Each number is 128 + 24 x the weight over its row's rms, rounded and kept within 0 to 255. Layers, rows and columns count from 0. Numbers have three digits each. The size before them is the row's rms in percent of the matrix's.

# q: layer 3 attention query, 64x64, rms 0.18, rows 0-63, columns 0-63
# k: layer 3 attention key, 64x64, rms 0.171, rows 0-63, columns 0-63
# v: layer 3 attention value, 64x64, rms 0.113, rows 0-35, columns 0-63
# o: layer 3 attention output (transposed), 64x64, rms 0.121, rows 0-35, columns 0-63
q0 067:108119134119107126146092156134126082091096112118132169147172122131117129128108097163141129118104113166120121125120160149121115172123079184132127130114115120069164141174110114126132126126119085
k0 109:099157125141116136086164125155091171081084094146103141153115148106129095098124116128098149133135158136090151120170141140147141164155132113153122151151092144114119111085124137140152108122162134
q1 099:132121108164126142145116143113162095135186149122153139086144136171132150134109149124197111144143115114173117137111080113141136118113108127117136133125164116147116154156125105140096166180110141
k1 090:155123114159148126182112125080165096150172127098135116106113116106112170159141130134155106146168128107153109145114109134093159127084152145127113116126114132151106128152160112114102172142098097
q2 081:115100160111148123123157159110106093149132142131135121164156126145095138149149104108083108099122133122102102148116139133089096172175138142137124117102113143144122128142118147128148054089171140
k2 083:097200139131157134124120169112112111129128099109117141137151169130180102125145147161152124133121142125111125103177135115123136149174121099094086143132135148128138135122111085159174117130162133
q3 077:151151117168111153126115112164138155094112115116142098100109141111144089104099133116122126129107154116117173089131131144159124102097122115129137144141149106117161122089136100141075144160054124
k3 089:125073090156081142146142089148105153123089133166146118159139099113110118166120140121106130097140157168131135138109131149136081142120130178141176092107130119115134150125143152143093107138130123
q4 091:133126170131110118104091139130096140102118130125120109117125088143097105113117119114133102128111094111079140107150175152168090154144108155161172155112084140114151137117097133117121099099096091
k4 086:117162130092094164117153110120108119096106123127110137173115153120167077108156142140098113121134123151087110069151141104148144174182132106113116133118141149114117121096120149134144122113163144
q5 099:108133146110144124118090138174116141117112111102130142164122130154159141119158130182173178092116166156103110135122150131140135134120125065152129123159083142118126126112165139093126149139093119
k5 104:125154104114130118135167131109136121121120132156116112138099098108061132103112121126090126181130086138148092138105118119132141149113142161108084127095175111077118128158098159139113140150155148
q6 122:121182105132161144116153085097086154111123137132093157145102107089117128109161106154118196140121133113109131095136147131133123136122115100120090149136110150104138071136148149123146122104104106
k6 101:132158144090135110105104131139115157137108131140134156145073111098107109124107115115107139148110126162100085162134109160155111142140117163109105149099100120146073132148130185146164129149143168
q7 106:127106119134129129153118159181197174163104106125154098124106137130123101134095117120128156104120174140159120132110136160159132100121139151114131077133148102121144167107149115118117146168145153
k7 113:116131117146097182120160120143148144132127151131133112121122106157155103117135149148151151098160162150145120114111152183122129136116118134160176104128165116117180163100150105079102098098127131
q8 127:160119089135098157174143090135158128147125106122156157112121160096115131145093126135142166120165152145156107135103097158137141083131183110116131124125193114126127098128146143140125159144124133
k8 080:139126112115085162143172107137122148159110122126140151164114102127152105130120096121165180086158196138155104143107130110145125131132148115143153080117147116134144132167154163098117110146132133
q9 125:138093114096126125171128136156192099159110117107134137110132145120128134168103124124153141128165130119172113157078083164084100108130169137116141102121162145133120134123148121133096138143162119
k9 087:132115134126123180132148136140136117134110152124119129143104134128162101135149138126170184135144168098135119074124123135111129159158127118167165120162147130097165152120101136100133075103105076
q10 115:072146154156129079108128111112098102129109126148120103133128120110108138106147174132113073145113090130117141142156156105126159154114119142171100169134084141100132150085115124099114121099132124
k10 078:151108114129164123165099163127119100140139143102168107082141143117092195134096126072145104134112084139140174163120097113140124119141165112126122124151119109136136124171121104124127141119132110
q11 073:120085158131138125165126147169148148157097113142139123146106102095134104126135163149096121168169104116145108127115127112125125140114130183133086129091136121118119179075161127165154109129149115
k11 080:122118159140153137144097163121118109096140166104134139095126116127145155140138135121161108144132117138102153079141123128116140124110148109143182123138096102105167171087135102115098104104112057
q12 079:142097164135110123102132137145148154097136140108142068089164110143168113153115088103134095073125135107131122133127125115105084158150135165123152105100121168131132141095104150146131136138126087
k12 097:126142110148117136115115119141110125095098141119114161106136119197103100122106156155132121166090161141119135108115103115157145088105157106126119149158151116101152093068073122127121141135147117
q13 082:110134092179138093172163141077131134155143146117112161144112114138148139119143102117152129155113129128123153120144177088149155096120139138116122141149109141116102112151114171143144196157120112
k13 086:107148104108150102108180091120188092126116149134110133134097143112137159163130124103111109103170080129145128134140117125112161133149150101097094104164117132111119117157172159131162137149136127
q14 087:130122176121131177130107182130112173119150126102122121087144113115157097127097146135118120155110154142116118128137121129103149109067141111113126116111095143139139140099174142137105176111091088
k14 086:116095114112086137120109148103110092094129169169113145112132114185119129128107166146127120142110108109133133083140084118134123137118109140081156121131134116108116146105136098153120178188127104
q15 085:159111109105096188142151117101108105143167144112112124127158149138155153157123095112135090100134114145118129151136124146091133128140150104138167130115135140182168115154130152136120152064115103
k15 095:153126124119098096137125117125102135124140125146089153120158141107124129114132149152123159150110149081137145134118126058118137138144132147154091127115152153130107073181097144128153172118124187
q16 137:148104106138127142165160148110163095157186156146174134132143139163128147144119148122153113122133112068166107128094097134137101100118130154132137140112167098130116148156154136134084147149131154
k16 098:141153140156161149150084153117141114136149144104141099091124125126103148118145153118156139135167134120129093184134121113118135099104083109092113096142137137107108126152154094090150178146085113
q17 084:141142117170135111142098111122116150099121107135117133115101104104111121097178151147149131143115137094134124154147135124146129097100114093144092148158114149142111083095173111073163170169137122
k17 082:129051131097108121148150119117168145126132151184158137138111097150088133155126078115134117146148082121131141136100127132126114115082152156137154126101142089135143154138161149127094130124137139
q18 087:134117104139121139134156146120188089167164149129142117131151157152143159145084131097134128118158105140167120140091106143110161127137141104098132089106181082131113129148136131142081146150128119
k18 089:143137102141141110150101149094171107143163103107109127126099144130109174143128125137143121163162111127118133132110116153122143101099143123091126115156126117186113108138160073124094187143093113
q19 089:131109158113126114112109139129078143088089122140106107125097097110108106090142126135116127146120110099081126103172150133136111143137098158173157156109082125137138129127094113100157075102133111
k19 088:106145136123123139121144124133107147103087098136135150166148158135178054115138135129124123135118142136110142086165155123122128156160098111132123134116145134123149116092144170168136084097177153
q20 105:119098135086129091109130136107112095160122160131075152126132115108131155134144126112128124162166058095124107140145107090120147138185143117107120137112114136104106144149126119117143105092174114
k20 104:098158159134180107121103138124143113125135127107111166108114157158152125100133132145149128181118096082123112114145125108139149111162122107082087177153140160141129120123075123135155154142126105
q21 096:153120132163113156199117121150152128127133078122147163097111158115082123170120161141121154127159134151141144122125129111128142103121137090102114091151150123118105122123142124101098108183163123
k21 101:125121078133122165167126155133148144144122114108143168160104095136109125136124139139146150109158148182151114152107117149106121103112122165105121100115150113159132131130156130106104141209124168
q22 087:125138127151149094167113123178145112067125141120114117157185143123081124123133157157112161153149125140154151106145164099119132135125082106137129110107157133107129121112152121176135096159136144
k22 106:103123112157137115154142106122140141194141135121138088150106133133133148138148134132127082111135093167152119174136125105123116115093117188106117125099136118133112152131184123162093125167133166
q23 097:102155111142088159108115131104116161126172121120146121056152148110142154097097140098116094132090097154109125131161132187170148104116151134119115131146144100145152143122138130108124161128112133
k23 088:137112138098094138109129077138103153062152126177140139131142127153118120141087112111097133127077104135121123101159109161110112135111114108105137124166081165129104114115148105095132135127122091
q24 078:141142156098113138114129118114106165118154134147154089141154144124112095134075142109075085123117090133122133079131137137151130148129103128145140144092135128146189168128133153151123121099168162
k24 117:100141159138111095118123106082102133101146140151119132113144151128156121119153135136131107125125074114109127091177134107143117167138071087155133171135096189124125122122120117117122096094138114
q25 070:103137159138151131103097138189125121154139131142148103142120128107090133087149170132109115139131150069126114121129146175136095096124127134139119130087129124127150194086137132160133108128136159
k25 144:106136167131140127115113173128082132105123125166140115138138138115120093121146144126116087143124111118078120080152125136122130164125100137166155193134083139110135159086093125130121083116123122
q26 073:142116124109098133128089128137133139114139098100124130089133116129120143151108124127107145116134127154126114153140104188063133174124170094158150114108145132142104089085136102096119076133165112
k26 150:172105090118122159183136142124149150124149111113143149112129114132105128128099117132150192116125180139127126176096116152120111107098152144130133088098149100140119105156108100117111175146110115
q27 090:096157117132097110152207096119146101131141116130107096137181152137123139166149123133097129146117142109157144085141154156111162180141132147114113118142124140124148115117143124170142171124142131
k27 091:132128073150105102153135052092138152134135133143135114076121153146137134133120116121106112175103141110123136147116173117146132147120184154146146114140151138126132124124135128123111143060103118
q28 089:093167150092110118146144098105123145111140164140134131082114116091163132106140131090110162100153114103150127138114097150144136131150122174147084169087152139141088124116134153125107130153099101
k28 085:114137133130159111134145113120141125118105148073114146130047115136144119099149113125165119161120105146114151127156098147134131107121156138078145180121111113146141147127134166111150077090114107
q29 090:130137143112103090107056132141128130124115106109147148146105095138110136111096171124095143120095129140131101119150129148170114112158103122111120130107138083107112140140129117104124086196162157
k29 102:152140141117155166102133147144171154117143093097167133131133114133108144104082118122080135122115136163095120148145115204109117121139086121122132122081133123146105149120145098095097126143125102
q30 100:150127122108080158138172112097109138111137154160138112167130152159148114110144127136119174121116152106119144077122142098176127166164113173106130138103141139135131124171129144139165125157097152
k30 101:105190139147113091136148098090165144159122124112116132131108135114166109096148148152125104149110118143150130161144166120138168104116123107113097134102151145141131109119178168106125117141127189
q31 098:172128152124121102101100145154123117140098122143118158178129136147141125155146106137121122122125137095107110090141080126105092169159095139101180120138145161125138140109105108169101090157162132
k31 097:142152126161150098134079140132124134137092086108144149115155146112130116097148154174096127157181163127144110130102170154098136074117099141161114126115146109129118115089137101128123116143127162
v0 102:144121118129092133131083122119165087133100126161091097114107130170106098104122184122157148148148131120115101164141129134120140168096129132107150121148125159086121148093127128164131169163122099
o0 108:152136124164142114158102121113108111124172141153130173156114105170133134122158140155124124133094133115151122120180181107123100096139130121130104146154067110136112145155135131137077110086117126
v1 117:131116165092120147116104147104108144161125125117154116177142172117169121154137098125138125111126127152116144105148144149122083172129088150135193122114095123137124136148183149102134087131128132
o1 114:111126135120151130127128124106110108104139118117117102100184078117139121113123107092092070106154120132123130149101097114103141154129118138136119109106158126132141072107062116116181140099116121
v2 115:130108138138114090146117132131117128100128140144168141099085138167144118100095109178142129097131129106104129104123109142143112071142116115136176160173112125136123083125117151108170166087145128
o2 115:140141104127160149133161144110188144151119114133041123142142131112109168139113147107092154121149114136177162152150126120145116131140130135109115099115094102084145142127112096156111123126113146
v3 084:135150134124156145157112150107141099140161115114106135181131123094123141132164139100112110120127164126145131164136170136176143173134126160126126125077158138109111130141126071079108110152103150
o3 081:133103138134118105071119136143112111080124171143174151134132107148134131079127084115163095132133124139112139097093095154119145136109124088121100139148153143143138061128135166115143117142129114
v4 111:125119139112103126126116112121132099123166141142092164186106132123174128123143123094146133103146136139118098089137163116129110132140082120126125119169129189169133125100140143090122066140123154
o4 120:151103113142151110123115120096130102132103113078104147109140079114130130130120139135083108132116146144120134169163133133100137135138134084141135067155079135089155136123105103164149156141135079
v5 109:141080138165123147118160113154134154090117092111134126142143137087119126136113121158098128110106152158108155101120114160164179129163134108120149114144117067129181122139093134122128088131117102
o5 110:104151111100122144190094146156123166127123108134110147091154134095125112180071140128138150136136145156119111125107112098104145140111132116146120106113181125132122093118143108074155112143119158
v6 106:128099139138142115113151073118139128118101109120080144106140112114105085139119082150127121166080118106160126125105180127114084165135159131152128136146129124132181109108111151134146146106105162
o6 110:092122142110127139154112137144152185136121140124177096136114109105115148142096143100099132145095098113138110141204107126129172103121090138098166109120123148105128174102157109134127129133137125
v7 109:126088147096140155109114111177116130143096159154146125094137111136133162171138135116114120138128096132167068129098126139158157123137161140110117140079127100097103109113096158121138104104167144
o7 120:110146141130078151153130095117108135143132090140150126118122148114083069097117117108136085137134173135112131094109114114161156134149113138131127180120125106153148142137155156114151119188135160
v8 100:103100142141119155138162120125122154128117142107172146186176147081153147131155110144116114100144132180182118111147147117121172119106127132115120105089128141166139111125137148094114102100118123
o8 105:128118139096108102147118154111131084123147145099134131095135114112122116139118091095145137109115122152076128152123093142107137207115135135175140125141155133107130101096119112073153117176141124
v9 113:127102135072151109127145116147133142166131115150140130134151113141122153154135118131118117099132083108151108132090097107109103126145144151169144146089149167094093134177125127181086096128149147
o9 124:141150131102105164105128100125118158111133109121150097136101150090131065104112124125115111124109166100119112077101122144157165118141094163113131195119119124145143143138137131138164153151090127
v10 119:145137124157121147147138144078136098110161145161157139105119153162091117106157141110136142110170120117154080142135098108118171158136127124107157147159114096126123151096135097183121157162135138
o10 123:175112089133109109114108113123122101148163118152137147176139132121153111137156149147146169099125119121120135129147148122164117116184092122136076150109103076097090120144140115109094145095123118
v11 096:112139120136149109154114109106119093083137131117145135168105115101125102137128117090097139116165153162133154098148109127099118114105096179157109106133097137115119138095165161085158169160134106
o11 088:136131143105130124128095109115169101134118124138100151147188078128160156108122133150135147147110084131091117147140110120123131156139160090106146097150144173123158116132111086156083093100130134
v12 133:122156105124107145135162091112130102131139180161114106109091137132128135147110093121126131134112112112152104137103090085174108128127143162125091117124092119137144117149068150166164169118147114
o12 118:150142121132134133130089138103120168118098110134146121170140165131105124122145146142120192128114127106153102083115108170141121121161076115077135148126107114122133179121146120138129088177143124
v13 119:150108119126094182128159170128115121133133182143135125103108114166126149134134161177157141150160115117119098123135108098132128089130173110110159155133134132143182153137083134137135144096123150
o13 115:156152083171131108142125121144108120124135095157094152142097161155091128133155158099120129132131158094148134122141169143160112130160091148117090128155091105115081177115138124112126112153145120
v14 116:119146140086143117140124074139121117122137109107097127154136113104156137123130101072099136132090147142124097087137157118129161167139104111129069102082110086119112131100107128113156100155134115
o14 117:104096174123116119118106112120119141145075136102177096109174109119112097156098132152122162150104113161117135140099125122109143146139137090137170087135148164161157121129137132152162101140150141
v15 118:157120142083118121118102133111103106205096124144121137169147144155145121126153150096139129120139109111099086112118140151139121195160144134160145115120135124136130161113120148096161091139110149
o15 115:121103111119117141137136079091126122103143111127138136118146095127115061110133110099070053125124163132130108128132133099133176110132111148136103118118118127145125075132110160143156135097133112
v16 106:141119148107112124156140134128115155126120153128154133148120137106161167112143154160115136111186136085110159124151091110171141106159141149139118133108140064165156138118077108127172120141141107
o16 098:114160091141152088108107114116167091116099104151083118138164168124089093174120132109130167146155147109175098116093111140131135141165127102146105109145125122122107155099127133109127124116126156
v17 100:107130147117112128106175084101128160139182143166146134144138148124158104146135135156146124104159140146153128090119154106126090141150122136153121151171119135097169132162129108062126126136120097
o17 111:147140111124129103148084142110132126126098117088076169118135143078138107147103117117086109144124123117123127144202111133136150105154088138094150129146098139123104165088103099122134124134104113
v18 111:138100132173178114151152140136140142162095097124136112095126130105092130145096091186115139138129133079114163151118113103151109152110125145152135121118111074130136124161108133177115162120131125
o18 121:090174117093139153116112130151119176098126165169138100128138160140135151137122164080132141140128099094160115062088100148133128114105105144137109158093145131128120136149148118105128127129122154
v19 101:139101125096106142133162148115103176128103119130159135139169117135137164106150159111107109139132142152138125112112100149113145151155171089157168154097163102141163132133157138133111062124104132
o19 108:126115123131103140144133106162118125131163090129137136139114136115111037149104102097144127133124162132088095135108148104152171142144129165109099144128164133138097107113134150111180153127109114
v20 109:120129135130145091140123086119131137107141053105103130163151166065103137133131108121103133097109139137115154134125093132171150165112117153174116115099100124096094114143143127139115129151128105
o20 116:123117148080147158127096155116165139114131170109151096134159105098158111146106104139131185106120104133136115110087078125080135135114137122124138131104159145142161076125137105132120117109090128
v21 111:126127114167095149151151153103179120108149117123134122063128160131127104124147149114144114130099145152115170125134144170175179149119133113149180143148129109148154142139118125084135129148098130
o21 101:119142114116125099143109166152109156149102155151083192150116118119135143149106095129145155087158147143125134130141112098101125109138158131124116111140128119122081073105114148083094118097152105
v22 113:138139119141076140142170153099130152136093134142141159084122140141149121080158115096157122116101131121134087133164168104087148138118164119145153139180136132158129156105151142117131146121086122
o22 120:155069133133127079127141126142115079160143134136112132157118094169128123158107122121104194101096112130122123166165151108132117134125119131118126101132101121090098136105114124135110118114173085
v23 096:096158115103109100153142127090161194149172094131126127141148122116147129103122178149133139094143146137091125128130122107165168140129154103137121110123114135129158135123125080129094085164121109
o23 074:159106144117145124142117153143121114103105166084122147130124158108124115168126101132136242135086147127136127145131148134088121111141119115162135137135112127136103096133121145141123116124103089
v24 111:118151142154107175116147157157107113160133130124118114178133141082116158141156110126104129169128124117136155132116121178141151116157163138139134126121099108142149119169099164091138165090118174
o24 112:092118093120138123133137126139125142100105139137155130139119142141108121140130123104150077110155124140119123099099091128143140159108117147091111132120204143160111103078131153114132101196166111
v25 091:103115139139138136145092118106131122181173140116149100117142143123098120098116109179147130125123119139166146106098177079154127173109131136125157117077160163140149099097129106145140122125128101
o25 090:141139159098124138139125152107145146065129159101168150143132148124125142104179129093118149121108104116107110142146124185132140139146105154167110157118084114106149119150148161076126138127097127
v26 111:100151122188101093146150124116171140127128080116127131156136161087117104103119129182146138106169149156101115112149137138149146119133121108150101146177131117109142104140113129089109152162106120
o26 123:136104110109143119157096162116161117127126184112076186113115118092151152185128127138129167115129108130159135150162108105104127123097149130150128116127103145105108101103132084129097111111133119
v27 106:130150098149141156124141141163128097103137133098135116083108103128113124084130163105125132145142141119139129147137161120166189133094147111093094119135139088094159141098074133109165154129112114
o27 110:125130150158093082137119120145107115161099151156145170139123140162117151139117128158177138164119124151132142132143159140123127123121156110154133101152136142151102147149174174097085086149165149
v28 123:128138120111140124105145074107145149068175133133093112147123144110146152186107091125085126127109131135137143132126064117127103124137113154144137132101118158138141120147123163179094125142127149
o28 119:129144118103158152129079163131133170125111097112150073158141130100133115128141146149127179119135119096124116084101096163116127139148094108073143147120136136131139137104122084138169127145095113
v29 106:151161120053139093105126097136093143127084092158101142147112112136123103152089145104115139153122093117101131134099105112103113131162134130164118113104113131097105126138113144173146102154139148
o29 114:110120138142135178143109093127151167132139095106166083135117128120128092122124132137093140140090149106156105075115152112149158091144099153089150127105132144152139142125142113193146124115103135
v30 125:123132108111111119125163109127124117102127139129165145144135119104155123155099086119124124107143132172145084106147107145180154104154159084121081107135120091115143111130072143090163118107159127
o30 100:155109116127110126150118139130122159147111104099116140105157138096099117167112128124139216142126147133138130121108112118138136150173094110119142101113137145126140143107143118146140078199169130
v31 098:157113128097079151128110146109123128114134136131152122140152168145138081132129150087160114147115130195106102109142139121120109099090113111152171143103115163110119116131169132077124119147091115
o31 103:131128156146140135159098117113125115116170103104067155134139066123132140099139094128101120058152144116113138157131142103115128148142138167117113115138113130127108100102092117123153116080116100
q32 089:110132154135135115103144087122114143142134095091119140057160130125093184161122130131129099109166101122113107151131122170153133123078128128085115104133136108119160103106133104132119113168140104
k32 091:100134148137146117112133073134133121118137111134132137071149134104096158117136135133131095132118063123158112140110136177103130119166140093126145152137104112115174101098107094129160098151168123
q33 093:125184118142102136129157146094146106098109134103098120144087130115164147088155152154133143121160175130123139131132120120110130149138078101145101097179104130138163119137127076098136101133143118
k33 089:174118128094087102134119117149139179142067134138153111124122149144149135154069119112128164129109131135124119122107133132144084138130168157109150117137109121105144135144116159167105148162107080
q34 084:138101142105157104148123144137098114139122154139093145136119122086137151133183163140143117140147140112102098128138156111123131144182143150146130140180088134111132159093109166188151098135119108
k34 086:130129126127158135120086156118121104072151185160123089140146107148124133132136145121120101139078117155139113113151128118094157165127076151119103150163138137137111158087147105110112166110139105
q35 105:107102144099153068138125150143130121147068167154111102097108096107102157133165137123123118134126103078103117149120160119140153096128137131160151142131097137109151174118126153156094117121112133
k35 098:108149154149137119116114188126154096051165117139137104112132127123136115153129136186128127149133114129106107101158159130158129151125097113098106108122104163102087112153109115124137149101121100
q36 114:156119097139126153123106120092135127114165090103193156141147146145145122130092125131136138107111125169162103106126069154103099134095121135097138129104154111127101116104159080110127136138163123
k36 121:125124149127109147128145122131137172197124108106109129113146137131133147114117089084127127129167169094152152146113134141131139114141188147154153100111124086169173118135098142141089105143115140
q37 117:169119092129082203140118122102136134106157088106140172133145138147157085134111108151136157116129155156132133128129106157096116144094138082082123120136164138146119107136141116112139139128142106
k37 089:123102119099137159118123092132163131168127126112122122144123115127150157113114126110147154061157158106156122153071114146100130127124168154143142088102141088172142158121144134171135121138102150
q38 089:111157174116122143131162109138119155142116136147080112117126096104162120090159132082131148142131135106095120156144134148184129145093115141184129136104121113147117153136123188086142114133128115
k38 102:124139106115131108127121145113128065100116123151152143148067115120097113141141149183126134144094108114119116103134109085136141154115062116115127143158144154071103148134142124135138135122168116
q39 090:136099113153164136124080149111122123127172138140173135159140171149132152159124115163104097139121115129141126092139137116091119120147138085110168155151109166126159104105131099174132165104109139
k39 121:113138168128154105140114146173118169145131161109102101126172120136122154132150152089145091109148110120127112156108149138087157085095153160160159141115099084146118140102130132139091147123119154
q40 130:105143171141134104124133124145119111162096165154096087113111104091130134107152145119118122151130100070103131128123142126167118126114119166183136141111107134074168161112120159145104110104120114
k40 101:145137143128100100140091115096097143059117114150130140115139163144120102129126129175128121156127113140067182116168131094159120137146130110120133162144123158136120102152096097101120116115155140
q41 119:109139122157141132117146150155137135105159176105150094118174153144147173139114117135125098125158144088138140108132125128119113121120131109125164102156131150093158114130121136177089183130073099
k41 138:166102162086119148137156103124115146178120125112137135109138157142132151139118132102137142117155145127112130141067111132140106138170184130177161160108153125149115116128103143143130092143096082
q42 100:126133127142106082154099121104110094109125155115141118101145157088149180094189137105163138127104131122092138110136153139185101115147117131140127120144107166133148128126146125114134164152078121
k42 097:166109152075128124146130137143124112159103156135128173131126147133155140139127140156168139120151129137106073181100106065143094117126150136124138156128092158143089125153128112127119138165121106
q43 098:088129174123130168096137144139119153125140135132079082113120105114136102106120116100109108069146141112128121153131122154119133146100143120142148130120086109173142156131106184105181136106137126
k43 109:133123136137125129119106130122129142111130119135128140161152176143085111123123173158068061114112111134093181104141141150138148145120142113160134140154146132095131114090149112106096134101172103
q44 105:144093118138145141152093125130134114132124167126128115125138153130155163184138129157121121139145134084152116106118098129101085127128146123143207139146123139116156117123156122155100103077083099
k44 096:154134162116133136117165130138124133176152146113129121114123111141131147133095182091163116139160100107148093118106109141135131152094133155160136142070106115131104163107111113120127108177120071
q45 114:110112149107153134115144131126130147138096074101091139092109093109105112089097133109139152113134139148140142165114120146125163137117168097137057130123106102161106127131091139100171153140132144
k45 105:100114088126116153141068115136169131105162115151169117166103121158097095126107109149082118101104141145130167119163133150120144122124122128112140117142156130115148150121156124113102160100183148
q46 099:125117098115105174142138116127161145127145169137115122142133115160158144172101108132132121116155132092183141165098097138083106118103133138125175133128141114133146126152145148157130140110119053
k46 099:114152134128113149131192113138146135160149119134147065164120119137110086123101168101109130128112147118156158080109151158133138146110088159141122104119130130105157165129133174146122105141133098
q47 127:137106132108103160136124095104124175135092083125078161128081115100145130129144118119148166111152162142108134149128095137141129121160163114157087134113129118182098121141103133095168132132148120
k47 119:083143110134145132136082122147152111103138149146149147166077096155116082109126155165130124095092134129120144131156124100097142108078097146117087115121137114112128140134154137087129143110176128
q48 070:140098126156151119104132147092109137152141149130155113109157139116123157149195121148149145151096094096156133117124101087114126120138074108175173135169149112153139118123132122100114140124109163
k48 071:126122126104157136117131113130121105109153127137143136122188115138120151160132071135067141117138144127124088071169118178098119169155133118122125112128156141120130159093125112146115086154121145
q49 076:155134151089132099140110130117115166148091171152120149170103126143145142131148147136140159100113155118150149105115106056119134106136116123108156170149139184159108128129132154148129123156158110
k49 072:185169174102104104125114115133164131139071108118116112132104100155079102092119129148144174119152145092106134144104142147135088110111133128120112131117099159116156118124117111121111146153118158
q50 093:105144124154160118133155121112145118136131162137140132094153125133143155140116110129146110144116071103166169143097136130100115108151133127149123117098174094110153109178109178188098132110127152
k50 082:119126151122151113139121133108144086097144127104140112101121152152181140131160093170132112169122136150107127118163136155108151110116076080089122109146131132110076121159103175139141121105128115
q51 078:129111131141140168120152113116150103154142137093139122137150139133114150198126134112156094139145107123139161110119147116078078130157148131130128138118158106113152109134106140196113130076119165
k51 066:146140115147137157160164153107147165129140102138147104104162143128164140159097074116119114147151100165114115120162171139156153087135091110126152134095096118134117130158117144088086118128116124
q52 081:152135129156102171146144118141102106061166110121116138140123113105132111124134118125126154141142142152123131127155097160159149170078139130107117107172146165154120120115181141120163106166126097
k52 065:118062111133156114118106162159174129143142127115140121128112130145142148131104141118145123119127143116124073138097096101095138124112146184167119097115129096149134177089144121173111155132107113
q53 073:142173127123114142115173088133109149133108126124069106145140132120139115063153145095158146136138127112100149153133181126193135136128125147176112136107145134133118144151123154096155140132146135
k53 077:117130141154114135115140120153137101072135103158153120132093103102098100147136153176121126121091126160104115125163112112115116159089071084130105128155109153132108139143165128140129111081147109
q54 134:095151168121147074115138123155098101159103162152088082122128119113125161116140149105110106123118102093106115126121163109158148124141108162197118143125103124108142154112118154150129110120118156
k54 102:150166144132107087140120164116106120104132137163140136125118158121123117132133141158120107180134106137084151103180142104175145115119099115119122175146103172082118096142113115098124116107164121
q55 107:160113103127107179128124153103134148106180106090160133160162148142120103162113109134161107125151150155155141087127119130089113132128149102079129086145134134178128114127120119153138166138133107
k55 084:131104114092134160117169106144148132162137136129121117148136108153125134109119129086145135093105136108191079146083105140080116130106153179154162115124111113140135160118140157147161146134102141
q56 118:164085088133124129146086133117144126109130131127159159138130159145130128177104110186129162142123119135156134113108106123084105100128163094084163118145153152128127092129162102157116111118102113
k56 144:128118123114156156121140122144147152136147138101140125110152116130147172120117112113148131087154164118171109161079120166086125115131155157148150084112151059165127158143147124140119123145099106
q57 155:162127085096124146124122108112148158126136104136128180142125121119129115114114096132124187149129122170147135152126095120135166119146142094101064115131159122152092089138127118104186132147137135
k57 099:098131087108131156134130073122167097147121100095163131131117095145142120111129123127147195094096156138178122130096120125114117133130140118119119063134180107139126138139133135152137149135111150
q58 090:139092095123151123109086114128122070120111144150113171152120133129126116134154120169109179156123110154126105100124082118112142127113148123146129164123123159080146114104163099111143081113093135
k58 099:106132128138165088114103131130159074115144152127128096104093101123122163143139103146192131122137131100165113138131127122106137143119112143108107091097124093182116171148114092122139144086135136
q59 118:129146117158088098149101106121086108135132150137170139148140169146157128124167142138116101134092094092099116090148147095142093121180102161140162156128122139097124113115158128141101130115099131
k59 110:157123166106113116142139126125089126132129153125101164082154151092151168120158133127185131138161107134130087175118128099150131083129153116135128141122125115145099102144125126130175091154089122
q60 109:158102067125121152141115131134157105153112126135160168176109132149132114169100135162118154151114114128178129135092084132106114114128131125126134152120171103105122109122138103141067103114134101
k60 111:084148133163122148120141134157131135139151142108135080145119075111122105131106134083129161113114152109168139110122148161121160162116077170115100077128124094144154165127115151140115113146131128
q61 117:096138133152123128138120098141141131177089094124129141136128168135161142177137147095122104111130159124113079133125124155116174121168134114167121138125087090141098136131093101112096107118174142
k61 133:131166112133107113121121129132111158116138152124130149086116129157143114118121156105122099156160122178101142137138142168145144115077104148133134181154119142104122115068132142063096119097142117
q62 110:091171159111109131082143114114108145144149135129112122117112093105120119064112110078144130084142138145128105149159129142156127145167124133136105124120124108148112134135106144107201157162143128
k62 108:126125106122139167146103104114133106096129119135128154145138179128102109117154131179127121138072125122102183137152157073126110096126145087137107107168159139092136096126149152096121134133141129
q63 100:133147125159082106108129069104093142093152137134115135140116126126146122080154109138133126141136120112118155090136143117150086127171134154129099144139141169110103115101167126135176145174101098
k63 106:134116133122141108132125100121117101123125164139093133118104155108131139127156105159182142119098114082144127166116116038107111111143156135134100123125144120140138103172146142123189134124102129
v32 098:156142129177172098144141152154110149141143142146131129109139117112128147084141142163162123119162143095127100134121118158109093160111164161098115118104114131084170134145110158145177159126145104
o32 096:162078102142125115157119119114106131129162103150130107135168100116093129093085114091145137150147130113123092141087156114128132130095112110120064138139123132171144108146104155147145170123112100
v33 098:145151126139149095155135132119098166144104117131146136117135146093127140120138079134131121144147129091136153121129114149113135100186142075111101138128127121104205146148161083109158113163141140
o33 084:128127138141089167091126162125075167117140125139138121173184149136146128119108142114119195141114113128136125132125130150134135139144096160127123146105112106128115104148093137137193125153174133
v34 094:135124148127110120114103138129128117147123138146139117150100086098126087119114147118097149114133093117114095149128147156156136113087132175094137112103090124153122162120140172138196163182144122
o34 098:153146126145149144182107110099154141093095113139103112138152118166124084138128111118147114094154142152109117128087120115108128110083140151111124138137092098146155092122113150125116141067082111
v35 084:087150099133129122130192092118152179113150124113089177121153175154122110122147094133106112165105163146123153094146133134136142118159172131155112114130136091125129110128105119125107150137125152
o35 084:119140119150159124095148137142099136145109118122130101114133171113132171106133117156101098163090054144130146119145101101100100110139130133113170124095113142107093109116124098072111102143116130